Weights of a small GPT-style language model, trained from scratch on English Wikipedia.
Training: a variant of Muon for these matrices, 204M tokens, 12427 steps.
Each number is 128 + 32 x the weight over its row's rms, rounded and kept within 0 to 255. Layers, rows and columns count from 0. Numbers have three digits each. The size before them is the row's rms in percent of the matrix's.

# gate: layer 11 MLP gate, 448x224, rms 0.174, rows 111-185, columns 112-167
# up: layer 11 MLP up, 448x224, rms 0.17, rows 111-185, columns 112-167
# down: layer 11 MLP down (transposed), 448x224, rms 0.245, rows 111-185, columns 112-167
gate111 107:096106048188141159128140104127110126165144144119104147120115080120135161068103116140155149109084099148119148106173075122151140168112136093161203117101112137140168086109
up111 114:139144110123133165154140111124140093050099071177140104104165116067173134083197101144107094159125112150059133131101156183135123108145127120120162130133104126092144168153
down111 109:120123076063127187121164169101099143070128154186147101102116060107125159160152134105141134154129145141121165172113137131098076111098065110123135163109146155076088148168
gate112 104:211135079169165176146133136083192132134154151141087127138192084151145116133081132113119144162105139098092154063048079178138092094142163132089136077132132155049153147162
up112 101:156131120129175067111130122095076132123113096133172114117123142058172176131102111128133163044116118195106139193169088100103114140112130130099098094168162087187111106136
down112 104:127167108141115110151154099119099156070110174136153110134128217186175092083106139103180135144150108111121111080116128154122111112136088123113139138106096095145088134129
gate113 103:190050143109171116151116158094172139097113132152177085151149170124097159081153147109159121096148118139143102110156121078082147114150139179117144185148150105123180116122
up113 110:109129118125135114110117104058132129134146079066077153089201170153081142086128117095141135097128107177132159102133070129133177099097165101120136111109081176168151098112
down113 110:170164120106192116124095144052155176146148115077114102123087145114148121125135099109016109113115121163081151167119126127140114087089150112098137075107150112118112127171
gate114 095:131139148137116075167150153122142129174107188122084125159143143167150162116131119150177145141138088052158134155151116096154039074133162157116099162156096116166172108097
up114 096:132110138127152075154107150112092172139128174109141126139079136154134122147165155150129111121111103133101124093157116119121110112139114174065167166134099116142188062187
down114 104:121124087079131056145137111099153152112081134162159123101089105114143129147186166107161065166121151139122171137103061098179149174089092140124126100150162119139128166133
gate115 108:148174091152172116090125166180134136101134123134132096085123084139152108154138099140188146151153143193150108087117154144068151086106118130130116111056124092098122129179
up115 098:117077121149151093142115118154130169173125201163096129108107144120083110101093154152105068111169106090094107079127144169105117109182145100115117067155158148140094071063
down115 102:141165161123192138075199131166139123117145110088145152102117087128134192168110117110079161092160115166089129144140165154125096097116130122116116113133146104146134146122
gate116 091:132052131124154108155149090155151127099106183143112114156112169172129123161117135133193162158153154135154146137131088093123106132062131111164176101178139115126185180155
up116 094:144099169119104144151186127142174079148113112107114178158126116159092158123116100168148076133127169099127119152116104109174132114164104117128143143184127120204146106044
down116 094:201142119098072142108129120090095072140125121103099131188210130097119151126167130098147096133141191133135094101175089097148123131148138071192066139125165124186135112141
gate117 089:174085141091092115160148085123160109213144144199128095105174150176092084157117141109097148107133162129116100155134139136139089163149129091158144069059105118146158126145
up117 095:102135177171062115172111053158095128137131117114111123158047149099093098119117135114132182085165165111178132121111117208170156162057114178114129051172121147140115141139
down117 091:115131143152119149177157136062140112149113086130164137098163107108161154165166125130143091119099166133116135092178077092100112127143148124169142134093151116092178111169
gate118 111:161124079121110160091127095173144168147084087131139075150138140124114079123086162167113111101156131136142208127128064145083186162170117077163109117115125142188090191131
up118 109:136106140119125088165106128178138099147138168112157113109146089176182146090167109105139092104166109172205163134124142158142126121165144126137136161121147073144195101129
down118 109:084068188129160158097137225098168130075146104124144096112140131125128100115160065140075127167114114107109117127069090115118027160126132207110145170138121098117128097153
gate119 082:076111185098077100109150138129104142122138135110165103065150107131111095122145082169120102161129178156147146180161060192084087146158159124096125188158136106179127156049
up119 092:094119133160060110104165208137098168116132165115111168080173163105084063141159149165059082175091171107083119179128093152150148093121136104148150166160132124175050122126
down119 090:168143114126112124181167132149084037097139142167100116080155112150158145115185109082155097111148185114140170184168132082065120070171129090105120135145143189187180159133
gate120 091:070097141131120110096159129152069153112108132076097098125145086134109148138075148105097119155164106086177163109118138152122110114075133138156097124045107166083154128097
up120 098:086121098087111099143105088077164136152117130184125147147171144174130140130110144128164069146158123119091137153123120148093190136109122182146147114154101154167104096111
down120 095:148123120136107096140092149149145091134120111079122163126125145193132178136142144123127182102156130132179098153101113211206102114145116159118138143149103185089144169104
gate121 087:159107095199148127182125173115101196108166148117057118066184093117109187198136104150079069143121095149127162132157093124092109196151176139090113106076073151128133110106
up121 083:098174153128102099088140111111127157133163056169126123148100155124109108089110123124130150142107135088052098139121142119109097099194135102147135164123135138111192153185
down121 090:162104111106151079097170131130129121094164129122131153116123075143164090183168106110154123094150142068120144166097126113114141120097128110133141153129123111164144114124
gate122 102:137164115161100124087128112182089135124148090150088080125152096084118083117183063135168088152136095113122149169138141112116163170155133149159099098157075191101187125168
up122 100:145136152121162132124149109102084125092151122139142117158176118083108131124139117134150136098071085121193112067112143154118098199186123122173128158118122121127144138139
down122 103:155133152131061101119106105118138149080097130189115175139133077160199135097184141123136160153059128104117111076143125061112180055095129109130121142153128113167130066125
gate123 112:136146189151096142201156100118144102116094132159181142162183160111115070147112141062165129148141155096128139151199130148155000109069092143120153078077177121069153110119
up123 102:119143100147105101172140127131172187130067099084085101167133086152084129172130140094130127095207142153078160130086094129143136165118124139134130130122087152118118120115
down123 101:225173093115088196201130179077111098106113143189121176150114105127099129103125088135112134167118143103095112125153100160078096159109120134073105093118128096095106172217
gate124 111:099165176095096152086121176153110142154072148080151164093167149155156184080131162106173176133091089154073128170239113178128144134109132099109129148135165188107149100104
up124 104:184150113111178097129083171135132123122125142090105130128160146144102148120110126088191137119140068098122108147112089056106109115096114133107136105088148119189087125113
down124 098:156107106139150117136145002123133067113140155135149123145102108202176136143151153211115086171241131148128154114121123129174161148193118107072150131150104183117099121135
gate125 116:070145068103140169101116110093105162144135122160109158077143110154158186158181135101103150120176125094199155136199150167117078147157166088175078076111158071145128148052
up125 118:147124155120106120126134147140166084140143166127174224139109060121174081135105188087129151160127157085164124174154092171131154113079175127116082154113122097163127118088
down125 108:125129145110178137132159088143118094092116176124159118101129160132134156120146142127157157154126073108127215143151149192099086077140148125109146142162139104177143099126
gate126 113:169185100150065111105043133124101165086178186094148112155132170170135128098133220119143190070154123148175091153133113144148121164178122082126111136150134117085159144162
up126 111:152110099064166113197168154161159068166108108108164183099145086099164105095139189058145126093145152115155107108078095116106178122214121110086158105157132175097112153114
down126 113:100078136150114142183165119118120075154129063083151131119159171060093134149156121176120167181151120132162144104130132164087183086144138128097084133152117164163066187130
gate127 085:063118113112139152067162137174183122138140115135088149070130187148081135081108191092158067099162129140118096106062094112198136139129154159156113076099096101119140177091
up127 090:054072169187091119118088135198143128107092109153155117084133135162166116128125175099070134141043151109087180179169120106171121108167167102077114194120165112097141128155
down127 098:120117116141083126178122106097085101129157055168179135144096119129084178162084126164083135096094164106131142112092138119203127120163121147124112152141203074152155138157
gate128 095:103142162078132107118102168062155104165090142099085115083210148104111137102071122129127127092180091149096115162129143165088194143127125157183130130094105115157070096131
up128 093:093103132171111140114085104087167161143060173167171137156103112121203138116100136126180116190093168103041129159131098129075128161167122092099128196091121162057125132088
down128 096:191083139137199072094094130149138139126109066127156142196079149162131112087136124161145140112152072091157104077140132100182096063157096171112077137125165133081079095191
gate129 092:168066124112087173094164078148134120121109145143119149112070143228117211063125130144151081108144129067165121114119060072142133109168091089149122120105077126130112195087
up129 096:154167140137174152173104143097095125146079134089180105113168108020164162089091065153124156120193150127168112123065129080130148133143157170132139122117149163149117105146
down129 089:093098080180107108161119147171158171111109170146108175131101123130138112112145149118169147140120072114143097115064147124134093130109144141098163141160160098100138097167
gate130 101:169145106163084166145203107110184134148176099065130148171119081127139139119159108125134181127136141127110113113153197123146127114112138135169131104126136124176202121087
up130 101:126082175069116086066104177158130127116082126179147148129107155137110067080148121096116116142171129185109172124086128110111093156120135140106123074153137120150138152093
down130 108:108106153123152127094092097121181130141131151191155068118161100160096117129112069132149142128142115122056175090064096105124107123098109139096114136132168099143133108060
gate131 096:139124118146139095098141125125143123128116141133178088178160095174090121179148130127082191122109120161142164161125211130102091163105159112088147130062136163139070120109
up131 096:124087149164148125138162182082127128179119171132155094166120136121063156132124069101154121100138109131098105144173146118129101181112116118138100138144126165119179163058
down131 096:127135104103120175125168151057166132102137112136118105093146150134120174172113153167161088172134093141173141095171151122096065127141111165100114154079132077055128149071
gate132 091:127094141119101052098149099143079096149156105138107124109108187110116180112094162167078132069152144111101106175167140130129128147108080083138125108067189145062154160113
up132 092:137072089133113090118103116062124160088108154131146202121096068131130120069068175163126129128152050161142156165122150088105160099110128130093079181119127087102204136134
down132 104:135126185147123091127076098116117153170206158196106160085110121128115085088110109147145145122123189068131139102146147069152149119155074112153100162072165129092139147134
gate133 080:092091103135151131147113157125092137176118110110200169088183146129120131110171146177122149097114126086127244116149130126163139115091107087138139099152140189155165092152
up133 097:124115099165142145177097201092159167187127142101172143134105171137090081099146122111171124073137082154157166164080113137145131154115126159092142135133141088139133100117
down133 085:136075101136065150158133126103114084173141117108147117167132146126221189128143099132106131114150150102141152093128115082117164075110136134125146069119129200163154128132
gate134 091:122164161143083105120118142138153136150104129121044165114120082168153117069144153141079147138128133151082115112137133069183113101180114150097115086113132107131158113132
up134 093:145130077165189105169069111108109177161159119125113162073101117123171094174130154094105108091117133083148124111066119097150132044133113094052122142126124106155172135154
down134 091:065178189132157138142149144149127180093156122121216127096126150135076153107124103070114129147145097135123127157146091116160116119159176146137082119174158130114100135111
gate135 098:148113133126113076123112083156117129139088155036146166147144122124092113119123141116145099125115112113134138143109164131155209161124159182163122170095162174152117094164
up135 098:116123116119165128117142068121139102081154165145099074125127156179125147149089140156109181125115149125085105080101128110130112154128170139172139106084102231116123124096
down135 099:130110110153133140135147174120150105164103122126151149112132121076093087110077068060125090124141169122155152135148129153151119093121095166134166084195102123154058075139
gate136 104:102146080178153105134096120121113131163141088129093173124139143137139081131163112164117122130106180159078136191141124108094113047182077092156110193183150130146185096148
up136 099:044138078160133109123083158102058126147124101087103145132208172141160154145086176131138084068152153098131151130178178156134093108137133099160121148139092160193157068102
down136 100:157070165115158139154055112108089141150151191088097110128137069055094162146108214186163162085109091162148101107109150087138123113129090149134144136161050149183179115099
gate137 120:133128133170103204144144084108172147164139116209185088127168102124094139152121145106104146142132141169109201149143129076170086127155113115115105121125161159085117137138
up137 118:188063077105137158081155096121122176172149137134115122167124148129142178140170133099128116144088113188142131138102120084115123159068145127072070133105139102125150174111
down137 111:098151186141153157125112091157102100119100071139111070129122141155144105107190150109168119102134114157165111087188111084124128156126170111148191120132024149128134082142
gate138 083:103106152113128132116148118107123157058106133113114140074200131153135112101142110164206126137191112159107091129139156148103111143098096137146086110133161170161101066102
up138 086:143205171105124133168070129156087144089100119152124128082132112121095131113046119125113193072160110169160176183097130139103139095158134140133129140057127093165098119093
down138 083:089104154141110151109164151105124121104111115113118122109123112154177146134169121160126121140105128175141082095100159075132143141084145149138062074135132160157092114152
gate139 089:125115082185075177130162144128172093076129151165134159142155094158119128105080185150135088139160102142126152196119116142146109141159084102169158189172063153128158177088
up139 088:116169111093043155152100121103112028066124142169147101136059112114140160152130138142151132119108108166108152131133083165138140103124125140151170163161123084152118151107
down139 098:128138164127125102141101090152134076116111136123089134183117152130090156091123127091131172138105164095160193119126110130154127060165130116116127118140101114110140116163
gate140 103:123128117160086110156077170190161064154133189135064156126170138129154084109142133114124111108099165123172151106091124110148063161083133175087145149130199161186118109150
up140 112:124179089131161168163141140148108132116102106147143149118114107087122178168119124202108147169152117146184134114194143134148107091124073117174149166174154119111089114136
down140 109:175129127060166165094125067122149174192097138144153120151064138124139154125148084066021129181130110119159092135106156152156101127122154110127130141164073105081136137129
gate141 114:125023136125115127087101170135159149086103102117118122096160123110076105121134148110115112142213133154142137116161125140150094099063131115170079150149137113126119138130
up141 114:095126198138204166119124088155160187177182116102118069146177100153137159137105146108157137161123108175081094130106133134133167167151096112107092078084159157166140157102
down141 107:160124157146149133132106103168133124155136147160116120120135168081107086088149170082115097135173143137163140143133124174097125150091107132098132137121113121124137094117
gate142 102:171132060141121151141171152121142127156089111148084120109107128158111139148100149139140117132136046195106141185109097154150138161024120104167134120106115173120175096187
up142 097:124138171174132159105178165111160108103142131160137163102143116131111086111181146155131087107219048123127112136134112090115114159090113178132107134127093119087091115116
down142 102:124119165164117156115103185141139175126100149127086161211197142178120133125142100136128180132150190119118149132079175107152060099176145190142096139110122185068105044115
gate143 100:116137154097136167118137137135113166170141155105152152125112135098126118152165088093169097111114186122131075152138113063107186089125062066157117035081167085131173084183
up143 097:080125145066135120135169095145089146175156139086098109159162139081094157150125136150127180116096110102103129137133095084096152118118183155179143159152126123199166145151
down143 094:163045157148111134094155116102074156081144089146149159116093117141126122164095086112106127131159139173108153110115183118117130144089103088101112132152049183142141240105
gate144 106:125116085159128170111109120137127193167103131113191200148123146145129098130182123145113084145160136109122169148160120188118145107099154121183103118111123107140090149072
up144 109:104139117132096114137126150090110097085124144094132147195178117181144122096169118082113186158094075077139131142093079159128128140156126172095123060119096095120108079068
down144 112:088096134095089178140100113056168094075152086108141129155109090203142119146088118118100161112075070136168109157104101183108174082090108063178159066114183100148110147110
gate145 097:104161131132077160112118097115157102121113132120134081074171124104093147104070106135096105178141157094131103065134172146136158186105162100117109156174094109088112139139
up145 094:130163092129123150104092111111177160149175129105194141115174128159101125127164111123094130152141134077146128129093179097130175185141112214116109146138146139124082134117
down145 099:150101116163107142146139122100180104105124133169138128110125156107153161093097100087043146097134171124165141129129120123100128083116157141127107159102112143114124106206
gate146 108:161183135171082049165160126132106130137100122154128166133154119122141132109119107136147110117179136109112181121199094146094103152149083139150100152176164109147113159180
up146 108:104173164165102181137197096168158131155148118125142130151082072141158103124160136169123126128135163104116213089110127118083154205160098114126164134159085157123109158149
down146 106:155121146182146195089154176116113151153085138164139118145190135176190125089061064121127089069149111168122154127146149144107077175090096156098104143121136104150130159127
gate147 086:099073070114151148132161175167126107104178142130101185174119139100130102138129152043116151127131112119093146146143078182091173096134127142167101081100168125131150113126
up147 080:098162170128102162099116128122120151149068134086138115072197139141127076116130120133131165110188068111150132154172159106165095117164140137090143148130097082162081189202
down147 092:078126130132105116199057122171109095148102088114166179138138130153198118171097080057130179144150139118146110146136145177148117145107108174127151074117098118115105211179
gate148 105:142126164191144179121174141101135208186154124113111066153138126161185234110168160152127132118165115162132110132090124118159135135124122161147105122128158131095127121080
up148 103:106161208123117097104137168136105167163134099146127107158084124114066089111150130178081145158140161137135128132094100128199145131104142042168148087109128116114068130137
down148 097:158164088186165138165123132166109099070113107102130111173137113163195079128134152148146085168142115150060124128132127147030129133158083166155133164131149134088087092126
gate149 105:133118093203081139126121139084098161091105093095123094181166080103162144174114127090105134151125157109132134167126090148163125115064139123117149116109097136164113178131
up149 106:138108126095113076129077119134122157099143134115170160161119114130178080122130070142153146125131090170153151135102118140142126151126116120117076102090139172135073126083
down149 107:140101122191166142110066142178112079146141154133119126124124124179158126089087114096152138141121116115161135155118100120116092092179087126149107057115153104123066126137
gate150 110:136122122151116168073084132143133104142136099104103091148121099170187143161126174149101129135121144095126125148078128078081117108160095081088124166095133191123164069114
up150 103:120123166122085105067125111110169088099165103181060141142174163094040203131085159095120084173125149154128128109177122127174057165164131125193119076137122099170103153173
down150 109:137082137119092142104142138115184093149160106085076148097120168135168118119105165130120126099078165103106192079107131165181153115181120111143175114153172190120136087120
gate151 082:116094130109116150094126056101130190106144153098094138123159077139122128107111123066119112184123140158140115154152175127141148097099072087166150122136191134100131158178
up151 092:128104108175142071131151153111059045106146132146079132142140137100168155123144083146135187140132164162102116135125112140196128127153137155092108156165113155102099151097
down151 086:120159099132174121179110133171077121147106058069128124103107136099080110137108098093156154105134105130087104129114139150145110148094143118121099076158105103183115111100
gate152 110:110145106141104137085145089132081183119075090095156135137132104174157126144101164175112162152120127123120114140141143151116138106073090121118110131165126138100172141106
up152 110:145137149134167136075137084112081107155167133100149090137103108093143149154173089172079131167086097159182210150078107147152132143133068072114170096136080100135076087135
down152 103:098166129103083198131095068121134103172124155083076119138163115120140134124148137129123151163142164160156133103116168095133107165176123108064154172112105154141135096146
gate153 061:173084142191090100112123075139164118129103114099165098153085121128171152162149136172150117170152132132140174114145134151098142107152161117158143114113138136132121149103
up153 056:126114144085120133102107142112098161093132133088121128137124139095115112117203106109160148164147117110145081160079139091118125181125136108106102151159150139124151121129
down153 060:056150156172062164162080140170145171112166160088145158086184132134088137087112123107170130076097137153101112119115131119115099105166155133139129134098049123106125125115
gate154 086:130184130137117106151154132118125149151150223111134130075137163109090155179147115153143120165111141120133083150063142112123159130173117106162101201117150120099142108132
up154 089:110168131151105145174115147134144167097151184165126160100115061126101130125129120113114100089062126117120095053183121106145115166156115168097132112123132171105117079127
down154 079:173163116164117041160214149074108154139145177133084159113153191127151127169181125134157125139149175107133068107105120137092185133171128119091060148104176142168115143126
gate155 094:096088085151114107106164177109075125162053140150138119121140124154149158136171197075121161138095159159101179153114147130138109177076129140130099144134137192183113111079
up155 096:110128059160140180103156116150124183137148130149146161153153113076146143100128149171126055114133093163162152148145103114111120140178185127107117145121130095076100167104
down155 103:121050083126080114108156152151123102102115110157136159173112149157134112169048116111179122104134107179120114117115105137102182133134123141137119083126148109135147156150
gate156 099:159120140160132113105053092147139115105153114140136017079151163181133113146097170100126142066088124120164130107176159148141191156099109221127130141089115144135148126125
up156 091:102124094121102095111105209127073147074103168163124127068122124085123131118161121116131110158088123158176162110101152165097177103129103136174115144125173149150131148143
down156 100:082201134106123160129023098137089046158122125101120166148117143139148119135154148134099152116126185174094085080115084172132113131138141162141105136202159070118111129109
gate157 093:158155111127120081148168107134107110148048125142111158103129215132153160109165154091124134129125141116151103077141120116124155141101213078088156099032116153095149086120
up157 102:092131159150173149148159081124122111104189110088165112144138117169118100082119158138188152173126157149099121144089196120102108149111113151174094172052147183158157161148
down157 098:102101142144121145157090187144147181115146109156135094120165120126143107146115123160162143145116130163135167139168148159114096132107091137152118128146129099173116105124
gate158 098:126112115210140162091132117156126096184152122115107081120185140169163142078218136119110173151143164100140106170140157176109135134109115099134128165143132154055165082124
up158 109:141089099115141119152097118129125137099151066122142096119071179133046185168180114142121124087086140154112143179163147125113160118147181133116140092128098120148126135080
down158 100:169114117120121038150105162115095086137107135159100160076136150129143155133138081117104148129138101099143124173060110102173115136143171114169095123135103127088141155112
gate159 087:150154129098159094128088146076129149153098126070169158161113155158090128186166146105122096164127108161135180137171066143118084148163090244146125114077143136113124163139
up159 086:072136083102131098137109120131098135121105129191131116123071112134089162080152097116141134129121109167099111170150104110080109111103183123161160113143128123080152056142
down159 083:176080153142179152146127145068160120145146149157069137203108110160141146100155097133176102137185180162086137126106113089133076121114118126137112085103199134144086136091
gate160 094:142102104177193132094131152078093110160118161107104163137128104132070186108123085161124095148134121090117113062135053055136149115142066074129065139129077167090074141145
up160 094:130152127102100119126117109058099171136114181176112103081162116126143118100094081115177136127150209101122117124110161144117090157146123091105111112177181156074171127102
down160 095:144124112144082141102116154176118149098129089095132147168117101126123189092101127154135210122102137118164110136139107062177104133148134137123163086099166157106130115144
gate161 099:136112137147074115111100144147165120104192125065069130149126072115074136110072102203074107102175143201155077125141106096144115138122143180165102134191124092162107111124
up161 099:164182170130161219080126084119102124158137091169127136096119116162187110122170113088136094165069133108116156083127066147111094153147143111141193084161089165099089110141
down161 102:152107128089253117120136128131085112094124132151143159080086150112143096163241103133132119105185149092091138141078126170080140154130054074071181119121099123133165146147
gate162 107:066131056111142191060175091173142161153090110123099099136129140126161105081075114121122160101068139036124087068117151082228143162135149163158169135116153097133068110107
up162 109:115113113091091094214113113149107120163139139117089158142109057124183130111083131125179194081071155095168156129079160129129119088056154094107095131091108125106191133127
down162 110:104124102105086093160134120094120121085154070186091108132112100158147110123112110157244170117162090082087087095111157162144114165139095123117151148099138151118122126129
gate163 113:151156109130099158116131155099167138106162144115112169148126150127075096099121141210126137195159078082146140133177078150170111120092129077148138124127088136123140113063
up163 105:101114083097072140186156109173133138146149108153111102122121106115153126170113130143136147093183142110128138124158193103102140106186087107147158108131136164159169107148
down163 111:160095078109059148190079126122126197136092126100147108110145108161127124174107088050103193147123098172156165166157125132114145128165085097110193177126111163194110128125
gate164 097:155123084133190124125155051105084176166100178142122142197094160213141128219112138140132122080115155139101119175142099105189162108134105159116093127096125119072091115117
up164 091:146225140108113080124104156108158108130145080094116145092098108130085127103133067173068119143089108129151073162178127110149202159110137109128160094165134123104207188118
down164 098:165061164112045118118148153146128102107143170056134086052114087057148161116079134105198090089092118052174153124156164113155119168140104096127160145160134081142111098160
gate165 064:151126111105134118111096128107103111135091082158087123100107128154086107131082093075106105120097120127137188127122127133101109140164163115150059162128132143055145129126
up165 066:124113140157110139130153118166173156076125106093151157122093095156155184176166163190177094105184130133161067121127150163180097158111042134127113125118154140169143069130
down165 069:174116057167071149130145087036100137226125108149104129114171132081150111101098103113061186210128152123140096125141144058152122151147135158123148100128129135204115156125
gate166 103:131222071120176117093115155146147149100099120138146125150145102124131079153123102107132138105156125099081067182115134122184084125129092149133122152085190061134127183131
up166 098:092140113075140143124154134173171087100137138147112158165164136115113155086065184112064081104118219134142082135099148119086097080136125142111119145122161112110160108139
down166 106:106069146179128103184150113133122127116123131126158085153133080092161195120091132150125124126148174134132128162150138097142211117175161103111057143169164089093105133127
gate167 109:158112115109095125113084093150150100118094221159079168128090089115151150152119133075138148137101178093169108071120136150127191160094172128137103160087102133123082204070
up167 106:132137096081144126097130189157119100137119057127144068164177085134124093089137119121095120162093112072130135151154167158080216097191123113113133139149131136092113110165
down167 105:102157120167179150072140173125113094140157170078206082146102148158147116071093090114160075168088106128121154169151173106160100123130089169188114204138124094169127140155
gate168 128:158116165128124151115177114110126178136130157171073107139115141087077136145116143113081150123083203178147099111163138122114129109096138090137147123084143115127132134141
up168 115:108048096102152144111077083138072156151084172170055169124136158131215087085159136091117134079088084074160113084144137172115117132132115073105125125181126162129135159144
down168 110:123190132117203131110123096113110092158118097091178149111115152148139060100132088159135102145152194102106151105139165098076166154182145088088152078174109136118152163119
gate169 104:108190164111056136123126168147123135113152178116118094130158141132164129100121078143124083126145133132140085160154128097158124118116066120090069127086118134178119061081
up169 101:118199123082161080169156090145097165147208173101116153190113102138136140123138147154151128143082103086116126126100133117087098087117151090153074118141128124075153142176
down169 101:104140074158118064165162165103115106144121145114184125085162070137133130138120147159147080160150089186100113098083104102126120158143145120148076164114164101040135138109
gate170 102:139128108138082074091095078112185136138110148086087085134109113128130101104154053101102142118121187161147141122151139136108145092122122095153190125082182136180154121067
up170 104:084136142075187148144168088100151161130173102125132104153120054147140096114133127135087197149110100085179126107177160175098124131144207141155093119081124147140074137101
down170 105:083135121130174179143176139109182120113106117084135136100121064152176131128155148113049117132087143110161137132125123103096178140125183128149090120132099149110111139118
gate171 097:106152114132114136127120132139153144137097108146136117079124050113141090199135124078134114089146173120168139191117155098109118145196095081140153117168127106121150158181
up171 102:113142113084131112145115137165123170154119099120088129128179137079136097129110134196078148184213141116086133121082124125130136046125133163176116132153125137160116128151
down171 098:118105120143077129077095089139095096167103093172060134148112190176155068145197061135139088190175177079135095142150163092171163076120164115184189172217090120142146152120
gate172 097:122146107188098145069116097095142114142117200115069120162098144123100124143055109134136149102129126170125120169108131119191148105081115062116167029123146189159110075089
up172 103:119145115115181124158134143139117131115133095084125161113132105125165138147156107147098133114093078136110126094090140095137106110116130165091125155143113086099047178167
down172 107:135105109137204152110158117187128165109137088088165120106165101061102176097141143159140140114111069108115161106095121129130133179119085131142101147091100089184127166172
gate173 095:133124134146144098090106106167060139213151135078082079115067155164171222105075055158200168077148159161122094124127119084152157113149182121074157190156159164171127120137
up173 096:090107080105158172144123149176085104150101127097098135117081136136158143087125130117166167122136154167164115123125155103172082103189084160100130161099096127214097124157
down173 089:165072143158091128103143121074135041145148168177111136124099153118176055073072126157093132144140201140128084107164132155167120097102116164176064153111129132147130166176
gate174 111:138157082122086118153109177106136140179120121129130179099133118128104121128120090112134162153168183136088096110109140138118125126087063104107071158135163106095169180137
up174 105:118103109145121098170076088093120084108076129173122142189129186095110187116127153110120117170134157181183113100117169117174148067123099145155122173180093121080109131182
down174 107:179110106169131127090132106160132123094143119166120080198137133133122115126085138100139162099162127118165102079097100077122207155087115169052125168144103108151096126077
gate175 105:159125140185124115077094083110156137157141148129114156138100167114121140181091145157115159113076146105144138111118122081180111109117113092181074135101132085068155148147
up175 098:155141108137137136089137184088167135160145087151074106149133096096164124168144151088138163147114112132054135098123036071111171127170168124139130182133229128118139171177
down175 100:116147090120177126154057092129124155124083125135133130167158063083078072143114090156122162060097077135148164142158132089093147106171125132127164064096135078149134098159
gate176 087:125117148168047119132136134125140183161083191103052150127117110106122172162120122102143108086127143200160102103142156080078166166080146133164142101126116154086126146101
up176 092:160110092106100093121134152156087124166129081052077155073145162136113151156154156165133070099124155177130101141113128102208130120125103102115066070100104157156141141129
down176 094:173133102119138130121131118107143158161108172133118100128146111126143076091152133134090161141135132230121107155117106117170111123070172119117105101157150069150075150175
gate177 103:113129145107057084188076080135136142154103149130114105140160096074074122127149098173113181106145158113096138183142118148129160220105117149159114194116142149154148137220
up177 103:143210151082089097182109133091146104112109127164081146167123106142064128138177142195133165087142109148114127156127136111147082153148141142126083134110200103166165126053
down177 099:158119097101063144126143158098151106119065148147128147115139093181158073135079123100137150157130119144085135054148102121136110090118089152097173197109091128130110132136
gate178 087:131103164130185111126118160149111107133125117142139133057155115124092128188071119180118139004111131156137224142152142167097125162110120115136162109098122102134142115139
up178 085:161152107124114193146132119160119122196147117139120085118100097140191119134161067124090147197137065131150141111130163118179092175107143098126118108181104119088117151110
down178 091:142113110082148125092143121145095135087179138155131113154139113080111154143188070088088078163153081106134121102159096130109148142105100095169179201143122130168085102139
gate179 119:145130099143123143172185106100120094107140134108113198144151190125144203125137112173171188145137202146101106172184094134110079146122081161091161180130144150120124154116
up179 112:161117172094162134145158117119167146125170134139116178154199139168109100072113068189109126143186112117123158142110173105100111124086125204153117177080109143120169116126
down179 114:170170181173125134107097125126109186064102101161091130119146115158137121107113123145071131138158088139104089124144127170178130113138098116131150123075103155102168105200
gate180 104:169074051135086156082121097107105142167151125156083156091147090203145161150073129026101124155074161157145143183132095182188123072095131130098183165110162122122116112124
up180 095:129172087098152084123125092129097135182120133120117082143130106154143199079109130122098131066075104163119100136115102094136134090168098085122123118107108136102133130117
down180 105:159177105193137159168156080162104071121076112122116197154131140144128109102108127114197164151112119115155132152116147154119071170145123111138085099136134081161172171110
gate181 104:137143117200144122143146129094145108119145114104133130131148078105114166083096057140183160104162148096130179108101186178146148112129110148113172163142134199148127114185
up181 098:064119110103102097094121138079123142166114131179072127121060137179128089115123138136135117177174164070125130086115056148126133070094097112144170084160096103135177099047
down181 105:161156182150183132102162140067144062065186046132124096108111093171130123118056089080157133122120143149162119081194147189157094085094119157176095124116112123120129160135
gate182 097:085097122114132115040087087116192115170113160158123125124160130147138094125019131139137103109081045126091127075085187059124172106100074072070117136148090167176099137131
up182 103:097138143137159107153192116072103164121157150144091152143191190146098103130130095146112166098129121187090131197122157088180146126112080139125124156100121131181124139096
down182 100:052124067177096165157136137135185184146149124073156138082108099123125092153167156143132122145152127107152201101117087046204149108175140089128119133093106146122157122161
gate183 121:114109081109152155148152131133178134176133086107141093119136143134168124144091104104112087125076147139144136176122113130118109179074176146074136132108107130187132128131
up183 112:142097125157150172122114144076025119143149163072126102088153092104143061109128138119114135177132107143081128149121122080131161122151153105128133102174099105128116148195
down183 115:120137113132119172140156091157120116155092133050158143153143068128140113117070147177066151168109167122104114146171108100100094177116160162094065114169128136133128102118
gate184 099:111202112126136101091179119124134189166149116135129078124159158180085122109182122113094141134131108110138093112101078112105152159120104060163114116101126059157111153162
up184 099:159140128102116115152093134152147145143107108114156149199110121169131093150139070119203196137160198130124069104143147099107087211143129074111099093093118132135169159092
down184 101:140140127139121171092084126116156162122129152085094109194150151147100137113123094153151129109092221127116186086159128042216180131126125159127176130125119139115148086131
gate185 093:096115067118083148136068118115117109099080157126092145141225115144127126154137135135174123116110122153151157046114125146135098191105088123096115072117132159095182144139
up185 099:145142157092110082218130142138075136109125124090168114060077087133116119129087081095137134140110103124127170140181118151127150138110118132096139159115125089168108109200
down185 096:098119118145045167112118146070109164105175106104170127141154090160081146120141120145110149103103132114179120136129185104143122129126121078119153135139143141139176072113